Weights of a small transformer language model.
Training: a variant of Adam for these matrices, 10261 steps.
Each number is 50 + 15 x the weight over its row's rms, rounded and kept within 0 to 99. Layers, rows and columns count from 0. The size before them is the row's rms in percent of the matrix's.

# down: layer 11 MLP down (transposed), 704x256, rms 0.0522, rows 316-324, columns 0-255
# gate: layer 11 MLP gate, 704x256, rms 0.0569, rows 317-325, columns 0-255
# up: layer 11 MLP up, 704x256, rms 0.0584, rows 317-325, columns 0-255
down316 099:55 77 35 66 44 72 47 28 72 14 27 30 60 62 56 58 78 45 69 53 59 31 55 62 65 24 67 61 54 22 72 67 41 33 69 33 50 75 78 42 53 67 42 33 51 67 41 39 60 60 63 61 55 41 47 30 25 50 74 47 68 51 43 38 32 49 53 39 29 71 76 38 47 71 68 35 65 11 63 47 69 23 41 45 43 56 47 38 42 52 41 60 55 50 61 53 50 44 30 40 37 08 61 75 50 29 54 38 60 24 53 54 64 54 44 22 61 38 85 43 38 13 68 70 48 26 43 57 52 34 27 17 25 57 61 71 50 55 58 39 41 61 55 65 59 56 48 55 58 61 60 60 71 59 33 55 63 31 43 37 51 49 30 36 46 49 40 50 65 61 65 62 49 44 50 16 42 46 67 95 60 60 56 60 70 48 67 67 42 52 46 54 24 51 38 53 52 53 49 49 48 46 37 71 61 55 54 47 41 86 47 50 60 42 71 66 37 51 48 77 40 55 64 56 35 23 45 56 58 44 56 51 52 73 60 35 48 69 44 30 42 45 54 61 38 69 65 28 82 63 77 60 37 61 48 33
gate317 098:53 29 15 56 48 58 43 58 75 57 35 50 68 79 62 64 66 79 70 60 37 18 41 56 43 40 60 45 44 55 47 48 39 49 50 37 57 55 68 58 54 66 56 42 77 72 18 31 58 28 62 15 75 58 73 40 54 46 64 51 58 55 87 31 76 37 50 47 37 48 34 60 61 65 77 69 55 65 47 62 62 48 40 55 57 46 57 50 45 88 46 48 65 44 25 39 33 67 32 57 50 52 32 65 19 66 88 52 45 26 55 76 59 52 43 35 37 42 31 24 23 32 53 35 46 56 38 37 30 56 36 40 49 71 61 57 69 50 42 37 57 53 64 35 50 45 42 40 46 76 70 22 24 39 33 37 61 36 51 52 31 47 49 64 52 85 75 47 62 62 11 52 72 43 27 45 39 46 37 47 65 45 18 55 51 37 36 57 57 66 51 56 48 45 65 53 73 50 39 35 52 51 73 50 50 55 29 64 33 52 47 49 47 25 41 77 58 39 63 38 42 59 90 40 53 39 40 42 42 58 62 40 17 64 48 42 29 59 54 11 34 31 36 47 53 45 66 34 50 61 59 50 59 60 52 36
up317 095:39 84 35 59 53 37 45 33 71 25 37 58 61 73 66 58 35 43 36 52 61 31 44 17 52 36 43 44 54 60 62 67 18 68 35 40 28 51 48 59 49 49 44 67 50 21 32 50 38 67 46 57 79 40 62 35 45 57 45 20 68 34 43 50 58 30 62 48 45 64 16 16 46 40 66 50 72 62 11 72 42 48 43 73 41 55 56 52 57 52 27 84 39 61 25 22 59 41 45 69 48 34 24 51 40 61 57 53 49 58 58 41 42 49 42 57 41 35 52 27 18 48 31 55 43 74 61 51 50 74 44 49 41 36 49 49 22 45 33 57 43 51 49 51 32 36 62 55 54 58 17 52 44 54 59 61 48 65 47 52 24 49 61 58 38 36 46 78 34 39 66 55 56 26 56 47 65 57 59 33 71 20 66 53 42 35 46 15 61 48 64 31 44 27 60 70 72 39 40 57 35 47 27 75 45 49 53 49 54 58 33 35 28 48 54 47 59 78 25 71 51 45 39 31 49 57 37 40 45 34 69 55 58 62 47 35 52 31 56 25 93 28 65 47 65 47 34 72 65 37 56 31 57 41 09 39
down317 096:73 27 39 26 34 64 54 37 44 46 52 56 38 78 49 41 68 60 69 37 44 52 38 41 55 61 49 30 53 48 47 46 33 16 52 34 71 45 61 55 39 29 53 68 62 62 39 70 78 42 66 28 59 29 53 41 76 44 74 65 37 66 73 69 12 46 47 63 52 46 64 54 49 49 55 66 62 70 61 47 54 46 41 54 55 71 96 67 53 61 65 55 55 49 23 68 89 69 65 44 53 46 25 45 40 22 72 61 37 33 55 64 61 50 56 69 42 22 55 60 64 58 57 32 48 57 59 62 45 34 66 59 44 44 45 68 67 72 40 25 44 46 47 30 14 50 39 68 36 40 44 31 51 45 35 33 60 57 43 54 31 59 39 44 34 79 64 65 63 49 33 56 44 38 38 58 54 47 56 44 37 47 52 45 58 30 64 83 76 51 36 56 37 62 62 47 48 56 45 31 55 43 49 56 30 92 71 44 65 51 31 51 57 40 52 62 41 28 27 14 50 42 32 22 18 74 64 52 30 62 60 61 42 46 14 47 45 42 36 61 70 45 56 37 43 43 36 52 70 20 25 49 71 60 60 36
gate318 099:65 66 41 40 52 49 50 62 64 44 42 62 40 22 21 48 22 72 28 52 55 35 66 52 29 48 39 42 48 67 24 37 64 54 64 41 68 61 48 27 39 62 41 41 75 44 29 38 21 31 37 56 54 53 58 80 50 72 66 63 51 52 54 72 44 61 52 63 36 46 57 54 49 33 43 50 53 42 62 33 49 63 92 50 46 67 63 47 25 49 64 36 73 39 75 45 75 62 43 92 50 55 58 60 58 37 56 48 61 78 51 27 64 52 84 36 73 68 59 37 33 48 29 60 22 38 83 54 39 49 25 34 56 62 56 38 82 49 57 70 70 46 61 46 45 25 56 10 55 41 80 76 55 40 51 60 43 41 19 41 43 39 57 21 66 80 52 46 45 38 34 55 37 53 59 34 30 68 62 60 58 66 45 52 58 57 17 17 38 40 66 27 39 63 38 60 75 51 52 60 75 52 59 62 59 51 63 66 64 48 55 57 64 35 46 70 60 30 42 59 62 71 32 40 41 46 61 67 62 57 54 27 34 30 46 34 37 34 44 63 36 80 53 63 72 52 47 49 61 61 46 61 47 49 43 69
up318 098:88 40 38 38 43 31 34 55 47 58 56 65 35 45 65 75 41 71 36 18 43 63 53 19 38 35 35 60 17 76 50 57 67 64 57 46 56 16 51 56 70 28 39 46 37 49 60 55 45 42 57 58 44 36 19 50 55 65 73 49 61 32 49 29 69 35 39 65 57 35 32 64 47 57 64 73 60 54 49 31 54 33 51 61 56 63 24 66 37 40 55 47 41 63 52 31 81 77 32 48 63 65 81 65 60 60 55 56 43 50 52 33 81 68 35 64 59 47 86 54 47 70 45 48 25 49 56 52 47 48 74 36 51 71 20 43 35 40 61 70 67 29 53 61 62 59 59 54 52 45 50 75 36 83 82 40 28 58 59 46 61 31 47 44 67 53 69 37 46 48 31 40 48 62 38 13 56 55 56 50 34 49 71 69 41 50 35 41 42 59 48 40 60 28 70 21 24 58 42 56 38 55 46 61 40 42 85 51 30 36 70 60 48 43 38 26 39 59 57 35 52 55 46 72 73 52 85 60 53 38 78 44 47 42 46 40 56 46 56 59 44 73 55 35 56 24 61 49 45 47 33 69 32 38 84 75
down318 099:28 80 49 43 54 48 47 22 80 26 52 55 44 74 76 56 56 62 61 35 54 47 23 24 44 24 53 61 41 40 48 51 49 41 32 22 34 64 60 69 17 40 63 80 37 40 46 48 53 46 42 67 15 55 86 40 49 67 50 50 40 65 53 46 66 47 50 41 63 47 51 57 66 42 32 39 56 33 57 33 45 65 32 33 57 59 22 31 47 29 22 50 54 54 71 68 61 72 40 55 52 53 51 73 28 49 61 42 70 48 58 55 48 47 52 44 56 38 39 52 20 32 65 62 43 32 59 49 42 50 57 67 44 73 64 79 38 60 55 53 42 55 35 29 67 56 49 50 39 69 88 45 40 32 47 35 62 31 61 32 18 36 49 58 62 71 29 33 54 63 42 35 57 57 82 52 59 74 51 38 68 51 63 39 51 45 67 54 61 39 34 76 42 20 68 64 55 79 62 56 91 43 57 37 34 66 34 51 42 13 58 51 56 57 41 63 53 69 52 77 77 64 69 58 28 30 48 75 62 45 55 44 48 49 41 69 33 52 21 69 61 38 59 33 71 60 43 37 35 45 71 52 60 78 52 56
gate319 110:54 33 34 70 54 53 61 35 23 58 48 46 53 56 64 39 47 53 21 61 36 49 69 64 52 63 52 43 58 52 71 46 55 51 23 38 46 47 23 30 40 25 70 25 79 34 51 63 34 44 58 31 60 78 56 31 66 35 73 35 43 68 46 42 47 59 40 74 52 46 10 50 53 35 74 46 60 63 59 41 43 52 46 49 24 64 61 41 43 59 69 47 53 60 44 54 56 83 50 20 31 61 40 75 23 35 42 39 48 91 15 59 44 52 16 49 37 51 57 04 39 62 73 61 37 58 74 45 73 32 47 38 62 35 51 27 57 54 64 56 71 64 30 53 36 48 51 61 38 49 71 28 36 31 68 53 35 74 51 61 79 63 56 50 48 73 52 51 61 81 28 45 59 58 39 12 40 56 35 67 18 57 26 35 77 68 50 53 57 49 23 40 56 47 35 31 59 44 39 61 58 44 59 52 35 55 55 48 49 49 44 44 39 56 44 53 73 50 70 42 52 71 62 39 64 56 60 42 51 37 54 31 53 69 39 22 37 53 53 53 55 51 75 43 35 43 80 57 62 46 63 33 12 50 42 54
up319 101:56 34 16 41 50 50 43 45 57 28 34 44 46 32 33 53 32 64 66 59 81 79 48 38 56 99 37 51 27 18 52 59 67 42 58 33 24 64 57 43 31 37 25 62 81 34 57 40 42 38 51 57 48 56 32 67 65 60 51 43 52 54 50 79 43 52 71 52 73 42 61 32 38 58 56 40 47 52 48 72 47 58 41 56 60 57 48 18 23 48 42 57 18 45 45 64 27 63 71 26 34 32 53 63 67 48 53 46 34 67 41 49 46 45 59 49 45 76 83 43 29 48 35 76 86 51 67 55 29 53 91 41 47 67 61 47 48 66 71 60 50 45 35 45 59 58 56 47 62 53 39 65 49 25 64 32 56 34 20 47 55 65 38 25 87 52 50 55 44 67 56 38 35 67 49 56 59 53 56 93 34 78 58 36 44 43 38 33 54 60 52 50 64 60 62 30 62 41 31 48 51 30 57 49 37 55 42 29 47 52 59 58 61 53 51 42 64 54 68 54 61 48 29 48 57 51 54 46 53 50 26 27 38 84 34 47 38 51 23 47 55 19 35 41 40 58 57 38 77 45 66 43 28 59 68 14
down319 102:68 56 56 63 39 30 44 62 52 39 57 59 62 58 50 44 65 57 56 74 64 42 56 47 99 26 37 40 66 50 46 39 50 66 41 16 55 40 52 55 50 26 39 46 45 48 66 49 78 57 39 31 78 60 27 46 48 19 60 52 31 35 57 73 42 58 37 61 57 45 34 65 40 52 33 54 75 60 51 64 66 52 20 64 65 56 41 73 75 43 52 50 56 11 48 60 50 46 55 30 44 67 53 53 77 78 66 47 53 51 19 33 57 32 67 49 54 47 46 38 28 41 45 21 36 16 82 19 57 55 38 38 49 26 56 71 62 51 56 60 67 49 43 13 45 35 30 50 54 54 31 51 46 46 37 30 26 60 68 56 57 38 53 80 75 61 46 52 50 49 58 68 55 43 27 31 48 53 65 17 37 59 28 55 35 65 60 34 56 68 44 41 54 52 57 56 50 40 52 60 50 42 61 66 10 52 28 49 41 64 78 29 33 61 44 59 55 40 48 47 35 57 62 71 37 63 32 29 14 52 37 37 46 38 27 51 53 34 70 47 58 49 70 52 37 42 46 48 32 21 77 75 57 50 75 54
gate320 100:40 40 49 58 36 62 59 48 26 74 34 35 65 53 36 39 69 70 53 47 47 76 62 73 49 66 60 59 74 59 33 50 34 49 60 57 28 43 45 15 46 45 35 62 66 26 63 40 35 31 74 63 56 52 49 71 31 48 60 65 49 51 64 49 57 50 51 38 55 69 70 43 55 50 58 24 55 31 20 16 57 26 38 44 50 54 40 60 33 58 60 09 67 73 49 82 42 84 49 52 36 47 68 60 69 24 76 57 44 78 46 36 27 54 38 49 40 87 48 30 70 45 60 65 55 54 41 39 64 61 60 64 47 56 47 23 55 46 46 54 25 60 48 68 41 49 54 32 44 43 75 52 43 49 47 68 51 54 41 80 39 45 57 52 56 53 64 43 46 38 67 63 44 55 47 24 33 59 60 49 69 61 55 45 69 40 42 39 60 42 27 24 38 18 62 37 53 28 44 68 41 27 13 27 40 55 21 38 60 33 66 32 60 32 54 98 59 56 66 63 55 45 42 66 55 76 72 32 55 51 65 55 40 58 57 64 38 58 53 50 47 28 58 49 15 43 39 79 31 35 36 50 56 73 44 68
up320 101:56 36 64 41 47 38 38 56 49 56 51 35 55 40 54 48 55 52 73 47 45 72 61 44 33 55 47 74 51 35 55 54 34 56 63 64 73 33 79 44 61 51 88 13 30 70 54 21 39 25 29 40 47 63 62 50 39 31 70 38 64 70 49 22 47 56 66 36 60 32 35 71 44 70 69 36 32 51 63 58 41 47 41 42 64 59 43 24 73 86 42 48 17 62 58 30 28 51 37 61 62 61 61 57 37 20 57 67 58 34 67 63 58 49 45 45 33 29 63 36 48 43 44 59 56 59 45 42 56 30 52 54 36 36 62 62 48 62 40 46 00 50 32 56 39 28 68 67 67 49 47 46 63 88 42 51 51 66 61 60 09 40 25 72 43 64 61 79 44 28 61 50 28 52 50 73 72 54 64 57 32 53 39 49 59 20 28 59 57 62 44 58 56 61 39 63 35 42 62 48 37 45 46 36 42 35 39 73 49 51 47 45 54 52 51 39 58 61 30 38 57 52 55 18 49 32 34 40 41 59 59 47 40 72 18 47 64 51 30 37 49 47 73 05 11 39 42 49 39 26 74 40 58 48 51 47
down320 101:40 58 40 79 62 75 55 47 63 57 55 26 59 45 61 55 39 66 43 82 55 40 44 46 49 55 69 54 50 47 89 61 34 41 54 55 39 45 71 47 51 42 61 50 36 41 57 65 58 70 52 68 55 72 46 57 44 52 53 54 69 66 51 54 56 35 56 53 86 52 43 39 59 39 55 49 86 64 34 36 17 27 51 56 62 42 47 49 36 70 34 41 80 45 37 50 38 66 32 41 45 46 39 63 33 78 32 44 50 63 28 31 59 46 27 48 65 42 21 61 57 63 56 63 38 51 58 29 71 50 47 63 67 52 46 43 66 36 36 44 39 51 29 33 35 49 56 38 40 57 42 74 49 35 45 37 50 50 58 61 72 44 44 40 72 23 61 60 42 21 80 25 57 29 38 44 48 28 37 35 37 62 34 32 45 68 62 76 39 57 15 54 61 62 27 71 83 62 49 67 45 56 60 53 41 65 46 59 54 48 65 53 30 46 83 90 43 30 60 50 64 69 50 44 81 48 73 28 52 31 48 43 77 58 42 35 43 79 47 10 42 52 39 78 72 56 49 50 83 69 38 60 85 60 39 69
gate321 108:46 51 54 50 56 50 37 35 41 52 73 70 75 45 56 68 36 68 35 38 59 75 49 35 63 41 49 35 39 81 29 75 35 40 45 67 34 33 58 62 49 53 44 30 48 50 25 77 50 26 24 55 67 41 16 56 48 33 56 24 63 49 42 65 66 66 76 70 50 49 43 51 39 58 43 52 53 66 44 53 34 32 71 37 33 46 69 57 62 54 47 85 50 72 64 30 76 57 69 46 51 34 49 76 64 57 82 56 50 48 56 39 16 68 38 35 58 74 57 49 61 84 41 72 59 60 68 33 45 55 27 68 30 51 65 39 45 52 53 86 50 73 50 35 43 58 42 54 26 57 41 64 50 50 48 36 52 35 47 49 58 40 34 47 49 56 61 35 44 34 53 58 43 61 31 10 20 56 53 61 36 40 53 19 27 52 65 59 38 43 55 72 60 74 54 59 72 40 61 58 46 25 50 53 59 61 48 54 53 62 66 39 02 27 61 57 47 40 50 51 56 82 13 71 22 49 24 47 53 40 59 51 74 66 49 54 39 58 46 35 20 52 51 69 55 43 49 77 28 24 60 45 68 48 49 49
up321 105:49 53 43 61 40 40 74 19 48 60 56 44 63 48 40 33 67 84 50 70 81 37 36 51 72 63 40 41 37 60 27 67 58 35 35 55 42 68 51 60 66 41 48 17 66 54 44 61 58 60 81 30 40 71 28 63 59 62 25 50 24 45 48 59 48 78 52 43 68 31 34 63 73 48 60 56 54 21 36 27 72 39 46 69 59 44 48 49 37 22 59 38 46 52 63 56 56 38 70 63 56 67 60 56 49 49 08 61 48 48 43 42 62 36 47 53 44 64 36 69 55 35 45 56 59 63 36 67 33 38 42 45 52 57 31 49 63 49 57 67 40 86 39 67 45 50 54 35 68 29 60 47 50 70 37 27 59 59 80 67 44 36 49 43 59 64 48 50 52 36 59 55 67 57 40 46 39 28 25 33 67 61 48 21 76 27 63 39 54 39 49 79 52 56 79 45 47 55 46 46 63 73 48 22 52 48 41 28 62 71 76 37 66 78 83 28 61 25 45 63 50 41 41 59 50 37 59 72 87 67 46 39 41 61 82 22 60 66 42 51 50 48 43 67 51 41 33 71 44 27 58 57 58 91 56 60
down321 105:30 45 57 68 40 63 41 42 60 89 66 65 50 47 47 50 75 64 41 52 63 48 47 80 52 82 45 62 34 34 58 52 38 15 54 36 44 32 33 66 53 42 61 73 46 56 42 38 33 60 47 48 37 52 36 48 44 51 50 53 41 52 45 60 43 23 42 79 47 38 87 56 64 66 38 57 52 38 11 61 65 62 32 40 58 56 53 71 71 64 60 47 53 49 73 49 36 63 24 54 13 66 24 50 42 30 58 28 47 21 41 51 61 79 51 64 56 54 52 55 36 42 27 54 27 14 23 42 74 47 55 36 28 57 33 42 41 41 57 49 59 59 35 50 56 34 65 63 38 41 76 42 54 67 59 53 24 47 44 07 49 46 64 45 47 48 48 40 71 53 33 40 28 34 62 49 41 76 40 90 28 68 60 66 71 53 42 42 76 44 40 64 22 48 56 53 62 44 50 82 52 29 47 39 70 99 63 57 42 57 26 48 39 40 50 53 54 72 54 39 64 41 46 47 46 34 40 58 29 55 55 28 69 54 35 74 18 53 38 68 37 61 47 30 57 45 53 48 60 59 59 70 53 56 56 57
gate322 097:17 22 54 64 27 77 84 69 67 47 27 56 26 62 67 43 65 59 69 75 10 60 69 36 63 31 56 50 67 64 56 62 49 45 23 31 46 42 60 29 54 61 51 46 49 48 19 66 56 73 80 66 40 37 48 44 48 43 33 47 41 56 55 59 60 65 43 39 58 45 33 63 33 44 38 57 28 67 26 40 62 59 72 34 63 24 44 40 38 51 38 61 79 39 43 39 42 28 59 60 52 36 44 67 70 52 72 56 53 49 45 70 62 56 58 43 17 18 30 31 30 50 41 06 44 52 71 56 63 46 70 80 47 50 26 28 43 49 40 60 61 44 59 54 52 61 73 43 37 43 43 60 48 58 33 43 46 56 47 35 52 40 33 65 46 54 38 28 28 50 51 59 38 63 55 37 47 58 48 36 46 56 28 63 64 56 71 72 64 50 55 67 43 62 56 48 99 26 58 68 69 42 61 52 57 54 47 24 61 37 44 44 64 28 58 55 82 23 73 33 58 59 67 66 53 86 35 40 45 56 60 68 61 52 51 58 43 46 39 50 48 14 62 60 43 40 73 54 33 45 60 52 29 67 48 54
up322 097:44 21 50 51 42 57 25 53 74 51 42 35 50 38 21 53 87 58 41 44 47 37 49 33 59 64 65 58 43 78 36 65 46 61 48 45 62 42 41 34 86 64 61 52 56 40 34 69 42 72 26 58 66 46 55 66 32 59 44 48 56 57 49 53 31 40 30 52 79 64 52 37 72 41 67 53 70 40 47 56 48 21 32 80 46 47 60 76 57 58 53 52 70 48 37 39 71 33 72 58 60 39 28 72 53 37 64 31 49 60 66 56 41 36 38 49 48 31 35 57 46 40 30 36 59 52 42 56 52 53 63 57 39 63 61 62 23 60 67 66 59 47 44 33 67 48 32 36 65 45 68 40 57 71 14 62 62 60 55 34 48 74 26 43 16 30 40 27 47 42 38 71 84 47 33 48 52 44 19 22 84 61 40 43 26 32 49 47 46 65 47 40 31 21 31 51 71 60 58 51 66 36 53 50 69 32 73 29 31 74 73 60 34 54 53 63 29 56 27 57 53 61 40 22 55 34 34 45 46 35 72 50 42 85 66 65 51 61 37 15 49 52 34 49 67 60 54 59 42 35 52 42 45 31 19 60
down322 095:61 67 46 59 48 69 45 64 68 62 68 58 55 41 31 73 59 26 79 51 45 45 37 43 27 59 48 40 50 32 55 66 74 28 64 20 64 44 41 48 47 51 45 56 68 70 66 56 79 47 45 46 38 33 56 45 33 57 39 50 37 58 71 37 51 45 71 39 73 39 48 60 72 48 64 34 44 71 41 70 34 70 65 63 64 48 43 09 59 73 41 81 31 45 34 38 15 60 57 35 76 62 51 68 30 58 40 67 51 63 56 68 36 61 65 65 34 47 43 32 48 46 55 56 42 63 34 74 33 48 64 61 51 58 47 38 56 26 57 31 37 58 76 59 79 52 61 72 45 40 32 36 11 54 42 41 64 50 25 36 51 26 47 53 52 37 17 66 74 43 18 48 53 61 38 39 41 36 47 20 65 50 32 64 65 60 59 41 57 41 61 42 52 47 22 32 82 65 42 41 17 62 32 61 47 79 77 32 61 29 44 40 50 48 77 65 33 46 23 47 59 44 47 44 47 88 64 31 54 45 40 27 39 71 31 30 46 46 31 45 58 57 44 45 43 53 33 32 34 57 60 29 50 67 51 44
gate323 101:71 33 31 73 56 87 63 44 57 69 50 77 58 50 64 71 46 42 53 27 18 44 80 50 75 66 51 54 49 23 42 46 35 39 40 55 70 41 29 68 78 36 40 61 49 35 17 40 46 32 45 52 34 54 27 48 58 40 62 36 84 55 81 60 60 65 76 68 57 70 29 26 24 48 69 36 70 51 42 33 52 42 45 57 44 67 49 30 49 72 43 43 50 52 25 44 27 58 57 53 71 45 57 20 35 21 80 53 55 46 44 66 36 51 75 38 26 51 54 50 62 60 47 38 53 45 46 49 37 57 57 69 42 52 47 52 63 40 50 41 52 45 62 42 59 19 77 70 31 60 59 53 52 57 39 40 48 37 63 57 96 63 56 05 39 67 48 35 51 56 35 65 44 41 38 69 45 39 41 79 31 51 48 46 47 32 57 33 69 61 57 62 27 32 65 69 65 42 44 12 68 54 65 28 52 73 43 27 55 46 54 30 44 68 49 39 47 40 38 28 50 82 53 51 53 36 28 68 47 63 42 53 48 54 46 40 60 55 31 55 77 50 47 29 65 25 57 62 58 42 61 62 52 46 44 71
up323 098:55 39 41 59 41 31 59 51 50 72 61 80 41 45 40 67 53 46 46 56 51 70 58 50 76 31 64 64 63 59 37 69 60 73 31 35 59 45 75 53 81 56 73 55 51 46 46 55 62 46 33 48 49 50 33 35 51 43 64 41 63 38 16 80 56 28 20 67 22 52 46 46 74 36 65 56 47 51 55 34 99 33 45 57 45 36 46 39 73 56 63 48 24 34 64 50 59 44 41 93 42 31 64 32 32 38 65 38 58 49 47 63 50 60 44 41 40 52 36 55 46 63 50 46 36 68 54 29 30 45 54 40 67 35 55 68 51 57 49 67 54 55 25 38 70 31 38 43 32 57 58 60 47 59 86 35 24 54 64 44 64 26 44 58 55 08 41 49 56 41 53 38 46 47 31 49 28 13 62 59 63 71 46 50 63 53 50 62 82 38 16 37 77 37 38 46 44 34 21 46 66 50 40 87 62 35 60 51 28 63 74 67 34 42 25 75 50 53 64 26 29 49 52 56 42 59 59 32 27 32 57 45 76 54 33 59 63 47 59 54 62 51 48 77 33 61 39 64 59 39 42 53 76 26 52 43
down323 099:32 56 45 63 41 23 52 37 49 66 32 66 45 54 52 64 75 48 40 74 32 83 67 62 27 29 36 41 43 28 41 63 40 22 38 35 52 33 37 25 25 55 53 46 35 58 43 45 54 45 51 66 60 54 28 65 64 40 44 46 52 52 64 71 38 26 35 52 63 59 43 25 74 63 56 38 47 45 56 31 69 67 55 52 61 53 43 39 23 69 31 44 21 50 64 70 44 67 48 50 39 42 46 67 48 47 51 33 71 56 18 62 64 64 38 36 23 29 63 69 45 56 33 66 72 43 43 40 57 61 61 54 52 60 26 64 44 54 62 52 35 65 10 70 43 48 71 63 37 82 59 37 48 54 56 59 44 62 50 66 54 35 57 69 63 60 70 65 14 38 26 75 37 50 51 39 64 58 33 64 26 87 59 82 62 67 30 56 62 51 44 20 45 25 60 62 58 49 49 58 74 18 56 47 21 43 55 28 45 69 79 69 55 43 73 47 46 53 74 46 48 24 41 37 45 46 35 38 37 66 64 45 51 38 20 58 30 67 42 59 65 53 20 42 54 51 28 37 52 38 38 36 62 42 75 48
gate324 099:60 31 72 46 26 47 58 51 62 56 37 44 60 31 67 57 65 54 50 39 48 39 54 43 49 45 22 33 47 62 37 45 00 69 71 60 23 54 58 65 34 38 47 58 66 38 64 65 29 55 57 29 45 54 36 54 67 43 40 54 57 51 45 68 65 51 65 69 32 74 66 43 81 69 68 40 34 46 68 41 51 70 65 75 44 32 26 41 45 46 53 59 53 38 57 61 38 41 36 51 33 55 63 29 51 44 66 31 48 27 35 68 58 55 46 41 46 71 80 31 73 65 37 33 44 54 58 62 51 36 56 37 37 49 50 30 37 57 57 74 84 71 61 61 20 76 44 28 60 52 55 74 51 53 55 33 52 64 50 55 47 86 62 23 39 38 53 35 68 47 69 74 41 76 60 33 94 61 47 38 44 25 33 37 52 59 55 23 48 42 45 52 70 50 61 42 12 40 38 43 38 45 52 52 64 78 29 56 61 55 58 19 22 24 36 76 60 55 40 40 58 60 53 73 37 73 54 48 36 41 63 51 50 45 46 21 43 58 25 51 49 51 59 58 61 25 62 44 26 45 80 53 38 28 40 35
up324 100:63 57 59 54 60 28 33 48 31 50 41 47 51 49 47 49 54 57 45 38 19 48 51 36 51 54 44 65 34 45 52 56 60 30 35 44 58 59 33 39 77 44 42 57 36 67 69 46 58 25 88 32 51 51 67 42 48 41 65 49 75 28 46 72 45 54 46 33 72 69 63 52 38 80 56 57 34 61 49 48 51 51 82 76 44 66 57 52 36 65 78 56 77 36 49 53 91 87 77 51 68 51 50 49 29 34 39 85 83 18 37 61 44 56 43 62 26 35 50 72 53 56 73 34 71 58 71 46 77 59 51 30 43 52 60 67 40 55 55 33 49 59 56 65 35 59 56 40 50 50 52 23 65 64 47 66 64 60 28 48 67 68 37 11 70 23 33 48 56 54 39 45 51 61 72 54 47 65 56 54 49 44 44 39 79 44 16 48 53 32 50 40 48 36 58 48 40 48 58 47 24 70 37 37 44 60 35 55 66 70 42 59 43 41 61 74 44 50 73 28 90 40 76 52 40 53 53 82 32 61 58 33 59 43 21 43 58 35 75 67 49 53 51 52 47 79 42 51 73 48 76 81 40 55 50 48
down324 101:56 58 74 42 63 49 46 31 58 36 44 24 77 56 47 74 67 09 60 47 69 21 53 44 51 15 59 36 39 48 25 53 48 71 69 61 39 48 31 60 41 46 53 77 39 73 31 50 46 35 25 23 55 55 36 75 65 81 33 48 48 69 81 68 42 69 39 62 46 48 48 63 52 62 32 61 04 49 57 63 54 47 67 69 60 62 28 48 46 28 70 46 39 20 41 69 52 46 77 57 54 62 63 09 65 34 39 29 50 44 44 38 60 44 37 48 62 59 79 28 27 44 58 38 65 45 54 82 66 42 69 48 47 45 57 58 24 73 45 54 37 47 51 40 66 46 30 42 38 70 53 67 60 69 60 58 41 41 47 69 26 51 42 33 52 57 61 36 40 57 52 50 35 31 59 57 54 25 76 30 16 51 47 50 21 36 56 50 34 61 68 68 65 47 46 40 50 54 07 59 30 54 61 43 51 59 55 41 58 69 52 43 25 42 30 48 74 65 42 60 74 50 47 47 66 56 37 50 48 62 53 83 58 31 54 46 50 69 39 51 18 43 56 66 53 46 39 50 31 61 64 60 29 54 48 36
gate325 105:38 31 53 34 45 65 60 50 56 69 22 76 82 36 57 61 55 38 54 40 58 73 75 64 56 47 58 63 24 43 53 77 51 46 37 61 28 64 41 60 50 42 41 40 45 30 69 41 40 52 31 42 36 32 62 49 58 53 74 50 75 56 52 20 90 76 41 57 20 77 45 52 49 71 43 55 32 41 53 29 63 45 53 52 46 73 48 37 48 49 47 61 69 38 54 54 59 43 63 44 52 47 68 73 66 56 50 78 30 84 59 50 20 17 37 46 45 54 54 24 55 86 34 83 67 63 25 56 41 34 47 65 63 30 67 31 45 50 63 49 45 64 62 55 42 49 42 53 44 31 33 33 54 53 66 49 36 40 32 44 28 31 76 34 43 64 57 55 59 33 64 62 58 55 46 55 70 49 38 53 58 52 32 63 26 65 38 56 67 52 43 62 74 23 39 91 57 40 55 14 53 66 38 60 53 64 44 35 74 59 54 44 80 45 58 48 50 64 44 50 45 75 48 58 02 46 74 32 49 79 69 54 55 49 37 32 41 48 69 54 24 55 61 49 48 55 52 65 24 81 56 40 41 49 45 47
up325 099:36 48 68 31 32 24 73 34 29 55 35 25 67 41 47 33 63 58 33 51 40 55 73 64 39 92 58 66 54 72 58 57 33 60 33 44 32 40 36 70 43 47 63 45 45 62 40 38 43 37 63 82 23 53 44 60 73 58 65 44 44 42 41 49 32 64 37 76 63 33 36 48 35 66 42 14 40 40 58 35 35 48 52 36 60 71 50 53 81 82 41 53 32 50 47 37 37 33 58 70 58 70 67 55 55 60 40 35 40 40 41 49 59 44 62 48 65 36 07 48 51 36 76 72 47 75 44 30 24 42 67 47 72 32 55 59 28 66 53 54 24 46 41 36 52 53 42 49 62 49 25 48 61 41 76 58 36 65 60 34 44 45 48 76 42 34 49 40 53 70 53 27 33 54 71 43 53 73 47 56 50 51 42 68 63 61 53 65 45 52 61 41 22 58 32 65 87 55 52 54 66 46 43 38 46 42 66 56 31 31 35 70 59 55 39 45 68 51 46 50 65 45 50 00 23 40 58 36 51 54 53 68 46 67 47 77 46 75 55 45 37 43 33 50 52 67 62 44 40 16 15 53 69 81 50 30